Weights of a small transformer language model: no biases in attention or MLP.
Each number is 128 + 32 x the weight over its row's rms, rounded and kept within 0 to 255. Layers, rows and columns count from 0. Numbers have three digits each. The size before them is the row's rms in percent of the matrix's.

# layer 6 MLP gate, 512x192, rms 0.12, rows 446-511, columns 96-191
109:122045165146149157174099065146108123089080144227146132098094177104147108110141052131117092130142063149114090144107108107119124147176134129098123118159092093124115101144152126133136138138119130206121155073094144152085197114120053151126128133123148105141133145062152098133204156186070142124
106:087117133112111150148096136126115123118182212097139085115075112160072134172118140142143122124127133048147129165104109139194179100154146142156115114141079112145135158196156085164128103094111111131115112134135109117110109136098123110085105190149159137110138130105122136148095123093182152108
100:176173084126103151115139134159107143151134181117142167170128119123131141134113148133135162082163136122159089112147099120165120146129145126122101039123144146140128181077103120147127124056158106087154132126095076182103152118118090119124144094104132106134067111080130108110087108132161129172
105:147135143121150151128118175120102084183145139123093133181186144135163107059192163116081114143132115176078084170103127126103123125182150093147112079127089078102213111061121097172204180108100096136129165112138085155108126087098116147073112113115159158135151145133106076158137076103132124210
095:156112139048129136127155149133154078151193144103179123166139114111101162118184178148150125169150113140117181114155101190118116130128135122168156130137064138091189125129090109112118120170127115075122109190128103059087156106128094106132130136177136206127094132098114138104176074094107133125
091:127120176118123147199133167148165115145126097097142186121201131091130124075168084077175114159161154066153134183157093101121085111113105106126163158125142163126179156093122096109085174152138180175069094133088108180162079051115130165112146091108191149117177074104113084168103119158185113069
088:139178160143123108181146119151177111140151094180152142081137183096076115120127164107142137109101137116077075113105150158115122066157125140142119064180137148148151152110112114078178134136086134069114168122192138081157051144107099187231141166130164174081125074114138153150127180158128166151
090:129106121127146157094151132146066172087147124123156135130130102120112169077110255175108147122129083160130104133122159118130098124151140200146163138167163186195136147123106068160064153111145133127113140143098086158130148124167078190109117092133205124189142121155120063131160130110102220147
117:144058140179115110120137155094143165122085103145138111132081102132160157126124089131111114175207096131135154067072128132136093140140094144112120121150131153175162117125182111115104127183157161135117115170137134090103144126088164136177137124100160100141115169076103117094138110155128139159
104:125114149149138191125136122180059152079157145047133090097106145032150107173137173189105141150112115101100153103106138072142086117146089141201119086098136121157135118157132103159145135102107127146124140177121121106189133133173087141129129138123190085160104048110152138088121177147084145160
097:133095157156132061122195134079113107081085116104176158165137138100134122116171108133096144081169112143093217130041108134125102116136154104114126120108137138130121117146148143088104109154080171144142110153081081116133168149132124118088126158198101150065167134120135126164114111148025157140
093:125109137121177152093101136092118150180140121140173105167127133118139164056094191147140144085105126139082163136119135125162137148131094153123160124139105154099138130175089167172130127152119084106135160141094076107181136107087107050129111054086106119146142123125055126145175087099199139093
094:180154151184118080171087127051072145093132161157099188082115157155141164112159197102148122158121083094127115140139080133136126116115122139168140181101138131091146085109113109099104091149095166119139101091111129145131137140162127148096122134043153125061145136147130102106132132136112183115
118:163108169174147196137131134182130150081125127143143101132141131072186169111163113092108131104095152100143123078155079122082116122138118094149107084116170132101158058139099085148129170113181077149120118130191153110144128123168122173141117119084178091189117128094135126104139129116105139137
100:156143083143142123134099064135077100124163132093147107187194207141121085156115090154123154121135100123159161129062172139058179102124175114173168149089157143120152064135135147110057111155181123097107093178188143107122135094125122138150135080128161101101168129132177124185129117164129080099
115:128114123134065117169106172129080173104129097151206132124151147086088097177149195152097178136165135111095157087074146092085103151141063127103099096147110118221155082158115164133117103172120141099150110170178159092121133146150133092100142129140136190121154111106086171120125099123130083117
111:108104137130152170159161119127171107162124120143146176139130150172115154172184088129154144131100094112095135142138188092191137134162131125198115157174165168099107153112121116037147066103144094163137136182121150119124114051135164146132161122164120144150129161154124132118155222105139083086
110:157119152106123096069074091107187137115157101124156058155171160025202159098123107113130114108115099139101119087152191099133122069149120199198139151112115137086153114098107128114170133103157136138154052126131107170165145072141105181107154167140176113111150135103161093170128092104104121193
111:125147155128050152119115108129122157072150128131193111122176122105087147148125056136107066169104127113093127143155133139145153071126159152126125066103081112151157165136112077149109191135108173152124047161147106103115104149217136128101125124119092141184145054075092140155089145174124120114
106:115120151110165137125146097088111137152152134101128071144160073134093172082152169082092137118121168150162098090140093153150125154163185227089167196156151088101127085156163143092093078084094101136148150087151099165132162153111129096182141113205119176146148163087152162166143120176166114176
091:122154122093130108102177072176154142162104146128123107100176176136127207133155117128147104106137131090144073161157162095147138117137140160099097130175167162121141172150162098079099080074141180193127099162130167134132151151107110149153079097079126102132172124145068144121119145136092144096
119:161144122160148134085122170154174118102103093152199183138132132098102156167107077135111123075090053177093170133140162126146092105145155125153115145088153125138159140140147141093193089092129115126117123125237159021134178164141121107139107122132109182180040153077136092152140173136119152151
095:163124148107110109117165108058090147165138168116127075085111115131117129086150110132138099149076161126134115116132120130142090106180129156132208133083116135150151152178110120086117108061146144127172183107153087129090160152137130073170064091144074106095157155130135106114144124125092163134
105:135115073126117140143144126142161160152114111127194129093135110109084085138142048104123073164105152160085144093118108134130082100127098104166172119130088122127132125081110150136096117093121134147085120107114108146186082127130126162170143134168186082195159177094094117100176156135082096127
092:149150162119136099059145090152125143081149118099133125079109190116138117162105127075168105083073159164148110147100117218130164174097148146180106176158103117135143134099153093177111107087134130148083127142083135191080127167088143128128183072177154087145128093122092144111117127124186193093
097:116115146117183077147110083149095120104178149103106167142076078120122087098150130180116165119119081183148159060124153124146113133113113188209131131107099153127108119134163180129097160077129103078119139142150106190105135083152085081160157115148124125122068158080162183126098112149094110135
100:110164083123118143093180043148121115099063126129126145089111138161146118143147185135070153087132067101103144095124119098128106131126085136110119122122091089127125104120127131099071087127169155127105114074113132128116125117111120188115182054048140091166113143113056083124097149086192164137
091:118133151082119082146135159068086143164139147101099059134058112144091096149101100161102160115137125073144118098059135057143080139131073125178081090113139112120109136103100118103078136092160174165108141133132127116158126148151123116122143106127114128082169132137050104171150146109155109113
091:120141127168169085111147101155148155114122063121112141106128144123057085202126153097119131206155086116098062111064145131101115139106162061169130181106130122100107199128108145110129149151095104088086144072083154086143098114127074138092125159063093110119107058134142124103167113153155166081
104:125142175103088127162119166186092189142100114142155167106103065143144124136137187123162192154080162173104114106189105129076154191086148144187126078184078086141196053090163108182147059112142121165127093113150133174138088114177137146113139090128165158056147112096126110103120160081129073073
117:116142083131091140142176164134088190203119095153116054145126160112165144066139180096132122112121109150114127149135135117166126072090160113150107075151080115141084181043150176103147179115072158147086137122156129160115094168116138176087123139132085065106103123144134141157147159170158128114
105:186055169172173144136141104135152142176114120136113155139114142155185126095148135106112150132131138075135110130067127079136151147130118106088119149076110103148137103142172099129114192061118104141137155149091103149177072142078098181163072150162124148183153161100125128136073122097123127087
108:116157119125144170087106100120055155086113134077118126095129131132140080149161092204109177167095087077151149126121168130091107159140158153116154130126121114203160140112156165126095088127103174145149147140165048154093132066110145128155136126085141109191088167104149115149082126155133163168
094:145152112149146160177138122083087180159135128135146167067150102164157116133121106175050176157114135058153109114161132111084104091185144100126115106152091104089155153085159112176104127048121098094156119112117153154144123098171099129149083097134211118168091151167127133115109164203138104113
110:149139150110134135105086149133139106171119100129148072129149162102094119109129144137128115060159166082120095098134149106144134106127090185117114078101095087117154111122111113117127082097047093091173159156142124118161098129179141135156071152147115143100100145142085164178107144120191134148
107:140112143148085150144116141128097135112165179123187090066091113090066154159103173136099161169131144149131124150157178125141082150154064147114127080119119125085181117064126153125126105102128191118198116089130112135156088086185103108123112165106098153146143086126110111126142144119140140108
101:176110102144092104117133134117097075158095109122140107126106146135053163166196082108132111146122052136109129111121131156175159148085178179105110172111174094147111154124174104062148143157141087137117109150104123146092093130121099179117121157156160153137147121088161121139167149122153115102
101:144141132145159123141182180158102119119090148146083073120098154183138142113154123151107080115128115133149121104100102155127134132084127113147145026104142113134113126124127095163116181120134117173133094112128099127091119056130132139089157109121148078148067128178110132161114170116145089086
106:164068144159111082130147112115104086146182108115132162191102115116102120165162114154089146123109141114120142163140110081125119064158080152133102181167136158150138135078175188118143091115077151083094126066156056153117135123108102082153145081177156195167113142127170145135134199163073102083
104:116178120216153115115128114192146117162104067084116091130137146135070133116118084127123084176104132149106152176129128153138138100102129153114153101145117111128132095133087131121142123148142195188120082159129098063075164108180073178142146169097106091121144124165129216255151092110154126143
094:121103172153146120109135152169066102106132142142132106115121100121066154115130079117075119132146118065080144118177093141120122074174101134160067148173076174181067174182102156086073101084088116109115109090168098091156092151056060110101148128098158128123100110191099103107125080066149158128
110:129166119103118121064115115125158131075139138108130130118138140109141105121134122086144100070064163086107063116134126125165092116116135164128189141102098183102166082099092137165194146147072151157146125147141102183123200109176095188081104098149147105108095120056120099158121161139168118157
095:125124115100154133121086054099123159188121108111110113079097121173101135167151162099120145126105173111122116110145081153140127114113148156163083107090115117058124146162111142127179099131128108044114197123140149113181095150144092117181132132194144142164136150176179112136097085189128086097
102:105173200114161138187145111142155074112096125066162136144133077114110150164118170103102064165088117035128124137128161184108129079082140097131121196178122152117109148147137135143132060124113083090125094108133115184122179161156073108177164077166065081161150150109079182085125093164162158117
110:131110143162091110110169147165106151133122111075147132146151156162119073120085098115085078149101116148193060099125116139174131174113150145180199107113100185090172127124165185158089169148129122108101066121136128144113122100176185159155157089088109128142206058105109087188151094116142212164
100:098102188166140147099048137121105141102178092103128080089164155140074168182101145144113151104102153102102135149089083155148107142118119142175105073080108180164200111170118119133142151130122102123155146162131218065121142119121180125118110074121140111175166104144123091173089187110143127146
106:109150150156130135134122144118117093046231146197153113161091143123118097160118096131113110108115167149124137141072125173132123118144105178133126179142100073123095079136150102095178119167127140111109173162130074111170102139110133211119075140156141069088140176142137159173139100122109134088
088:127142155120145152122166192064114126091142180141127133113149142119150143185152111142115150180092121075143186083133102176194173180101154119180098102132108091119077091117127185085190122169108144100104138091134145127152218118080167183080140167126107163144172177085145168093088170119090114163
106:117093131136153080136099060080185178105114150123117127130112177098092121103116163127168122099125175148079143107093123114139147108115085154167103112149110059146188102108102131079112120055073149134132087082143177136131114172149128140164116154078110063128140106121130205139076125126132129123
124:151129162118102141169104101182057112125117153147184169142119120119156165135158022093152123137105133115184139161109135102146174179111126114114133163177141106119105117131106121078092110115153081134173125126140137122124129132191161130087111130165129134132066128105122110140106172142123147073
099:104095169166087139135160145122102127118092151142143153131131144128091076197126078186177116116137112112131169190103091136059140133093142134130173082164146141157155134088080140167153018110149151171110162068143106142144126117181129071089132100153144213132107126101114109131118150119103099123
087:204162150161076126196151133117087078156141123120109118060143111109172083112156120172211140177100187136060167067151146126135158130131081146170155140130135120139079107145091116106110191148155109083138075167105118128107133120118119180157116178140120159084119140139100132175105126088094085044
100:151078108142095163116168155135095168091086146095127186094139137119181095080111143091133140109106133152161124166131138118131157093087095127103071120117104128192164089099157094098108177108185142139110114159093183147111121095109138095095108106145138188082133159124183163177160175144145130089
093:118140105107186095126064069145128166140169152066161114149107116125137096136111090122145135133118116140084148134147100157145114105131128107153139161114134209097126112167097130153150074104129089129102092101083103118103151097171063172128081104109156122110136144150136127134159133157142118157
102:150101120131143117154152129180085112110107067155127093118183139142106136113137104080088169187134167095141145120148114149159108079119200134141083191085152155110121144060088076148128094135117121159221164150180121136100153165179115121108155141140188158118120147133150148134105093144164144118
100:145162115124144146119098135108136187164106142156157115101114056106224168095128181184120137165114114085153165080108171094119132155133138127165103137120083104091139094056104143076096137169140137116101134114153127107096100119129132179151153111087134172102127114106130150128151089104177083110
102:149162113180117149127127183110100121119107138131196183175119151145180167131071126104174135115116145160134146104114138169130160185094092159114139129130146194188173084143117157118135106167130122079166115128174139104104146137145101084133153086122059089155168118161132093115120137092095154038
120:163096081084139150114219122153127061111126094138082112170169139116136157077068131132157080129103154104116116128134094107117126123140092091147138150115065161130132075096072119125081083114160161145113086137077125123064157169136107104129106131114131145117170202162210218169120117149124156107
113:176155207108119119149191142121132171127122149087165234139105203113125126136131152110133171102096154079088176131117116181124130082092119108112128120152127079158155175125111072111154113088102133145136151192075162135128114067175210127096126109131109100144114108118117135124119121067122174127
088:141115147124130105138142112129118167121116097155087165138138119123115135050141069108110074145120131140061122081112176088126140157148104118105121205122109154117106139026108108110126143132124149088118119102145120142122134135141101148135172107196107149159158092117108095132136163080144118055
102:171104181137172029134178159192157095146159153184110135156109136122082153083139155174095097095176125159107125147149092151161136164114130138133124130183078130134194138082146108161147147134110108165113116108104126133111096102098125120093146183134113162162122149116143123085087082177126116165
107:181124096103109132195148177179162072161095164120080145125165097043196129065221099100124094108098144138133088156116178115136166099116145102166121119086140116150164073144162074134144144065130123129111089149161128137059089146205122116133194181136159139112094115098139148151118138113110104181
101:144116135098154144118125135143137119172115129121038098099063138109161122142138161087131116108137131152061110149176163177086135114128044082156107152186095130144157120167175153172124169084083105148108114107118143165145132180192109091165122105131094149135173116072110098130149106159099141172
084:164186111097145096165183158100172123158145058122110090109165065134126114101124208147098170128145138153150089140066184107123132128087141077147171116092127119189181126138114150131200107123177134166108175158106173136110177094129144097122070126141113147132155147128162122141170098115064149155
096:140136175140157169217105105157098165127115103142138097040165054155078157129104094192142097189132117111104131094171118110094119189099138132103170112161175063184112120089088078128144095118100120085094106140166148069132120118076154161087156160121123133135123137126111138114159115120151118104
096:111126097145128128088137140108127078090149198162149149207137101154169075085141108075093095120151127134090168131135159167113107112162122155171144076199062152084134123130194115162076117152049106125123128111134111112128142080049073176167073102135089136112110108087117206098121093170122166139